config.yaml
n_kv_head: 4
vocab_size: 1263
positions: "rope"
bias: "none"
parallel_block: false
init_std_o: 0.00783
init_std_down: 0.00783
beta1: 0.9
weight_decay: 0.19
lr_head: 0.00696
decay_fraction: 0.533
final_lr_fraction: 0.1
batch_tokens: [16384, 32768, 49152]
Each number is 128 + 24 x the weight over the matrix's rms, rounded and kept within 0 to 255. Layers, rows and columns count from 0. Numbers have three digits each.

# o: layer 3 attention output (transposed), 128x128, rms 0.0806, rows 41-63, columns 0-63
# v: layer 3 attention value, 128x128, rms 0.0811, rows 42-63, columns 0-63
# q: layer 3 attention query, 128x128, rms 0.0742, rows 64-87, columns 0-63
# k: layer 3 attention key, 128x128, rms 0.0739, rows 64-87, columns 0-63
o41:110111126155128087163112159180101138131165103122112104104161135127136081109160118076124159101138125115131146109132077140093073140083073077169087143152094071102099106160155128109137129101108094
v42:103178132129133116130149124113154147096111133118141190160139122088108132122082134176142103142117110086137136092128117081129123135162154153101159167145161100123140165171121121140107113128125187
o42:127118128134113083116082127166146146085171122145138093141129106135120121113130082158139136127163123091159129144147100126093157107124096128147128124110127176137141165109123101149123117119095119
v43:183174182123077117178145179155103106149168124104127133101149103125154138069127124090108105120137132102140166100124137098109117135148135104146131068136142135135171132164095108128100116111138125
o43:104103120141145160142091097123147176140089124126148126140113088121125130150106140130133109146158144145118120183155085137105127149149120166149117173132146181110112141117147107146172146108107155
v44:117115115105159145140112166120104154124117114075142105147095109152111170135110137144144112139135099135100138128085130112163111131107152109123119121150175116102104123113134137135095119138082095
o44:137135130127150153144136118148126143125116167125155098121116142119105107115149119145116119088145150137194104099124128134099113065109130079160160112092110098148117150119119142112106155158123170
v45:160104141126101103101104103168152157173132121118134175114126173137130114148139110112139113152102171121102142117130144113155159172125127124161100113137170094162136119119119095108138113110101143
o45:112140102152127109129104147128145113120144138113141119142127119142140136113145148143125132133120099115134116175152119152128102106100102152137110137112131140116124166112149148133132116115147124
v46:118123145091138126134133130133132143135114105162114147137132098138117087122139113117130103161129108155122147129115123067105098122127135138145175080129118105072103128105115130086118152138116156
o46:101124116134108100096141178124128129132162140129149094125126128117151124137124154127139120074111137146137104135145195106146110108144101108151102115128100140127153158153089125117124145096160150
v47:147168146104131107120114132138129163104133092145112148136121091120137156113132111148112141164122156094150135140129126128146140178130109153150138127167088107133109181123130073148109107127158158
o47:123117138122135103177094136140132157107170111126157128158095100155131136101152167116153149131160146125146152138116127105113127147115111134097150137138125121129154161153154152115103103125097148
v48:102151155130098118127092082118128154133125095115128140140119097118092124153134100167144118144124158080152164136149140149141124149134120143153126127144161105172105140124120094121104170144112134
o48:140157113130137091093110148139150131101145124110143127127126113138117109107155131135161143137168147090145158163135133099168105176114123114136106152133119105149116127123133135136105120124096151
v49:163146105112061141105145114118149144127128120099122119171172129131115149118137122110154132141127115084115133134141127115139118152116111086166089106135161116107112083131131111134141155149120107
o49:144146116143146173141140133110122111144126111098147099141132166178146143150191125107149141133076126139097113097118144112147151159125137133139133122151086108147142137103125143105128096109153086
v50:093153115166155132135136133167166105113115114141130168122107149165124123122104095121117125152125151184123174126124121132087161078133082159107100193132105103115090171132130150135073140117112092
o50:174158128141127098117163157107094161133160168148132147082095109126080090143117087135159154123140145154157119095159136097154150139125103150170120129142118070096145100170159103123159097145102179
v51:115154104141136152119155152113160049155145135128123111115150124082135137116130175135104151099122099111141109132098128097116106118151094131103166139128098115099123149113132130132099142133178112
o51:164105126107135131094157108129089156161118101127106129122132129124125136156126088088152127104146151142112125079133164109126170135169139098126120133147159094145147110148112132119126166121111152
v52:137139132139114111146115107156130145166143145095114141164096157136114152091124110130156158139127191116090144096131124121128142094105092081154114115119127167095131082139103081133145111115088140
o52:137148113150126173166097121125114129124123123100123137148143076140108160090148165110125105160189111078107092110137107145168121125089137132140087147142157128134120146114143108156110133102119116
v53:102146117118131126138113116107132091159109135145146143131116177123127148150121143157158102098131130127134138093132134114116115117143138131075196091145143123166148122085110118143109130115161147
o53:118113097139120168126105136146107136141148108102118080077124091118108131125151103175108127120131125131125105108091097120115111113126103097148107135091103151109096104131119111116111146147163122
v54:130158109096160178117151142127155163102141116107121125113092082109156114145119126174108150095121174165133144124131124061090131123144136110146094162171167141107136105140122084150139114118139107
o54:133136130108155046189111166129153113112132111127140137136161143116130115098144124089122097162132065102127163089139146104092111097111101151128124098191168110128127114134094161172167085138160154
v55:152128120174126137146111137150150112108146112133130117129122133106112137136092150120142139106131110160167124115130136127132102198126155199131115151130126109128152134118129124118118102114144135
o55:153147144123142081127131124116105143175148134142151119126121106116148134113151096147114128146141145138137125119108111141094149121107103138087157145135108106133139114133140129153129130168108124
v56:131130129158133130121102131110151114131144079146125168147163097139119134142146118092107149124143113131104121124091134137111138147132137170105133127149134143123153122129124142128097135109145137
o56:145147123137128090114164142128077143140154151121137080148089115149122110148134093103176124090106153141113104127134126093130124131154113137128132132195132101133148097124152115129114137173128097
v57:122085131101123126135117147138115139124111166116107139089123146126127098064156091131136125162134099105132122124182130139129127132118122078124169065116095124125147097123125142123105130129140153
o57:110135089118118171177129112121131095137084125119100103104114148102124118123120196115177103124121153129155106150151119178167088136116150121145112147133157145111130145103103148136129124156110116
v58:108145124133147145147118138155099103127126142108140137147086123117141154126090138102127095107120164126125112136095125110120122159122154120106148104121144135063126115109121162140135167164094097
o58:124103150132103124129102148119122093139162110151160116147144100094138130092123127112112153124181132146098150109165155153132127097121072107148119119132113136124137086176074102134095145117123162
v59:180154145178120102154134131124110165140150148139142107121135155160134140114134114094098147124136162149101117095147128139123154145126123109131134116136101136128158108151145107139140135130096139
o59:135121141167152135129078125118158113125128122093139166152115094115160174134097151135123116166124128131084109142149066142126136125112133159074101156123151147125137117094116095156122126095138118
v60:132098129145175117149105126130143114126117143140138095148158180134117109107164102127149096091128132140095133122153123167113133131146121165144174076144158114114179080112125143134154147105140143
o60:164091145143130177093144143137129135131085150125082146120116114121138146141103125143118110112119147159115114138092107169136128100106172106117100117118120166115110118101118137096139127195184098
v61:181153154109115125128131137114127117146137111104128124127141138152144167093166160142133127159128080121122090154153123138137117155144149180143136124148140164088123082138135140133132178107120106
o61:157110117137126144123184126139108156139086143135136106111131135110140103139134147138151117131112134151135119125085088163159112112121129125080133114146137103140084115099099134136116139130138120
v62:119113139119157116118150108117128130138128134134135108128196114145119094109174127165156108133131103136125091114165123176136112102151100115122115133150119150129121145119130135149144178108110138
o62:146129122157119116088145118136157158120113106142108130113125142128148128142148132099154133077081141129116116121120146130158143130122167129137095099107122115116136123135124151104121102141162133
v63:146176125153082121114111135099111095162104101119145114184160132114126124136158110127139134118133126131113088150141126185099125158152079117173111117150136142124112115158120138134114156156147052
o63:184106154143109146112132095119105153128090139123110098152127131152145102167110136150142102111129122138130134111083143100111173111140136129084142121141157102166123115077115142127099175181130102
q64:097100067091145084069091099164169123125139125141166152135096151134113153183155102116126148104046118119157137182148196089191194145151113130155130126154120128115130090061169157162159137095113156
k64:140125138121126128107140106140115139111117118113135150115129136143119135139139104145139112133101124125120129136134162107136142117136128128121123145141139118145117114100147143131131123126140123
q65:120097126098113099070099154141152109132097109133145124142138126121128126168128137085112158119080131178174167142119174109178158139126122113138104100156122126106133113069124160193148120098119128
k65:085082079089122088056097092161174129160128123128166181119109159141143150192161106102132162114015113122147137183126223093214207123156104124163136094153154114134157097050195168163154124083121100
q66:092103069091175094059084060168189098119151131133162192128068160133127165174176084107131130116014116090157153182147228095209226202175126152162138126145118102132121050061192141127183139102115161
k66:088102083116152106033090052158205134137153147143148204124088179119135150196169105115124127116000113093138150196140248093216222147194112141177124133148122135163142075061218169136178112108157164
q67:136128157121113134126121168123112115120096113123132114134157124122122116138106153101110141141134129167142152108113126123129115126122130121120120114140132125110120131118101134168121117131126120
k67:108111097114128117114110128148156116151138140147132141135112131128137124135145124114118139128111117115135119146107136146154146135134128120141151116120141110122140131119146122139126137132119130
q68:087110063100178092055098037175183111135167142123158195125081170145131168169187079132131128119018110072145142183160234102189217195180131142158142131142122109144133044089200133115186145094113164
k68:082112086101160091034087057158195136135155142146154195123094184125130150190182094113119128115000115097139151200144254095212220144197114144174132139139118139156144074064212157139176130104150174
q69:121115118118135118100117127146139117125121119121150149130121141126124125148132129116122133132094126135144137136124164121153156145135133124128132133136130121125122106093138133141139136119122132
k69:127115106118132125119127132146137123137139142140137138136117133126143129127149125126126130126108133120130117138117137149150145132136135125136147116129145116133136141111143133127131131131120139
q70:167155187156088169199160208086077141124088117127105069137170082112113090086081173130124132141220143179113113066099022156064041064073131112092127123115141144112121202167051120143075120161140100
k70:179143182160091184223184210096051121137095116106093065123169079122141110062078163130143126153255148176090089062100000169035024102059151117069107112108143132100108195196042106117073112156110084
q71:139151150136104145176139152097089146132126124126107102132149108124127111097109149130135123127190137131120122109124064141085092113105123129124118127123129144120140164169098123120106120135127112
k71:121146147129125121139124121113120128108120103119116118120144124133107131129106135127129128132154120135135146115151119105101109127125117129127106140130109140116121119147105123136127130116136114
q72:110115104116159110091113089153161113130139132127154159118101156132114147153161106138127135129069113104138141146126195124172172156152141125137145136132118109141121098100167126125154148124115145
k72:119110105117148116103114110147145129131149148136157151141098142122137136145155111128128135117069129099136127152129168136172168140151124131137140132131128120145131117097160134128142138118112155
q73:159160180153102167203157189086076148121100116121112078137160090113108095079089171152122128144224136159114109062099034149077062061069138108099135124114140138119124195179059107136073137164118097
k73:181146175159104182215182208093054122133102124106091074131163093129132115064083163134144124150255149158096095060105000162043032119073150121080108112110140136102104193192057112118077122158114089
q74:105121135124116138161122150112105136135113116119131128120160138131150115107110150104132134153157132140125140120125103134115130157125133135133120123133127148110131128130121147140133116127126123
k74:107137129112128118112114104115155134102128098109123149126139151136110126141122124126118123133124104098148160132148167100138133149153131137149108136148121130114130092127139131141146126113149135
q75:087113068095175070035097041169187107139171132129153191122092191151140164200172074110130128124008106081140151198167255089191212196196127146174122132153125113142130056077220151119197120085132167
k75:061102068106177053028054000168224137087187145156212225151031171110101158173185093154110143109000095033184179212165255085245255175193091140189169155149098087177151038065202111149191177086080173
q76:148114147125126157141091123119153074134120132127076107117102105128121164102137110091153128145105133109112132112102097125149127165108141136134130114121116104096084119131102129138124078184135144
k76:120113141143136153130103119080161100162088126191095134102118099114142120128134114153119157120117094127136142140112116116134127142133130145151131128096113163182086107133130119102130110169126167
q77:146149096147119125125126112135089153154169129111125152113095113101123124117136121134123100124130159096155065144128107126126153106106114109124113158095125136101146151119112144125129149095111109
k77:151147142126114120134143117132085140094149115153134138133105118141119129121137151138134138131114179157120109116163146114097113114118127123131121123119110139121133148108112157155137146095141137
q78:128134096120125127092174141132121151149148156127146138133105100112138119140132090217150134119146135109129120126140147116121151067124119131131120137147121139158152172143148098134107159121149096
k78:153163122137136080115142144115111158122145150125149072165117123110148100134095141144155138103118155145104107124139132118116114136127140111091124138123102137114124140152128132111124141096142108
q79:109142121107124130136112141143123121133135121100140136099102152152155149114131124151113109136103118109136146115123112157135138157133171112136120143129125147118110153137141121150157137153138126
k79:138125142117124140146123114141128122130145143109125146112135132135143131133125113143130135124114132112142108112127126139110107135157135141137120117139122146121102134123154113138133125154142146
q80:131126110138141129132135119126107156116132112123127133125155166140123120129133140111133130140156130134135113132128138135114121120131108136139129134128142126116142123139136136112110146107125141
k80:118131103136133117132133121142119134116129124115125109111134152138110136116128123106126111132137123133134125130140136129116135124119112127143127135137139126105144130134109136135133132107136129
q81:137113150145107150141112097101139156113126135127106171146122108127116132110162138113113106130144162109119128133123126140155127146133156140121123138080139135139117094104143144092155110135106159
k81:137132140134130181114108127112127118099140116131126172131085128128114151127158135144136125145119168101109119137124126132152118110140159126134117115096115149134129117111138133105145127149142152
q82:151109129132105151126115113117155117126128139140116081117131146112120149109179119125140146164144125140109144130104134135144118137089137115128151115120139108107109159140154138100122144153124145
k82:131136158137109146123106131104150139121125122131108111108109117120107156133134124115134115124118114123122153144129123133151120135116152121125131125126125146136117134125137113103132142136126145
q83:118119130114096159141122090098127130136138138113144138136142138133106138112160116141131123189132139136118165133127137120124130150093156139124145120118143125098122144147137152116153133121106164
k83:112134132112122170130099111106127115134140119087133132131105122137114126125141115127114098127133117110121105152113141129113116132131138112124102108130129154127115115121148127144134135113122144
q84:116137120126167115120119194155125131147133118116155157121119133118168122117118119163128117141109117130093149120117127117125140111105131111124125123125093149128129146117123106149142166148141082
k84:135117141134130128137144166124111150107100137122112125144126127128156134128115127141127154117119125111137141108119131137118130134126135140119136132147123122109111135124117120146122151142116114
q85:132112135127112138119128154129163120113114135152127066103128121114134134134154124138128152110125127132123133132114121129138125138135125113140133109134118126141110148126161112121121138159149127
k85:136137157145118111125122130123152141131128135140118111113134111113136144150119132124149119108123111125132159126133116136160131129133146123128149123129124134116129130132145113092125136146130131
q86:099128135118141139138129155140141120140107117097153152116130113167152134137122122159130099124107124121112149123119122134132137158134152152128125120131136138144126103136142123138157132147122121
k86:115118120128131137132131133142137125139125122111146131129158118134147121123112136119131123134133117105119125127118140132101123127153130132138120129153118136126121113136151128134140124141112135
q87:121130123112136149136128124119140112089123153160110160120101091086148122105143125116121128109098142125081149158142116098144129151090153175124102111128105127116118119118148110100131145134127133
k87:124116125156126171110115110129116126093127145158100153142129120105153133159123139164134122153127121122107143139144138128138130139131140124133132113119108150130096110107118135133097120167122132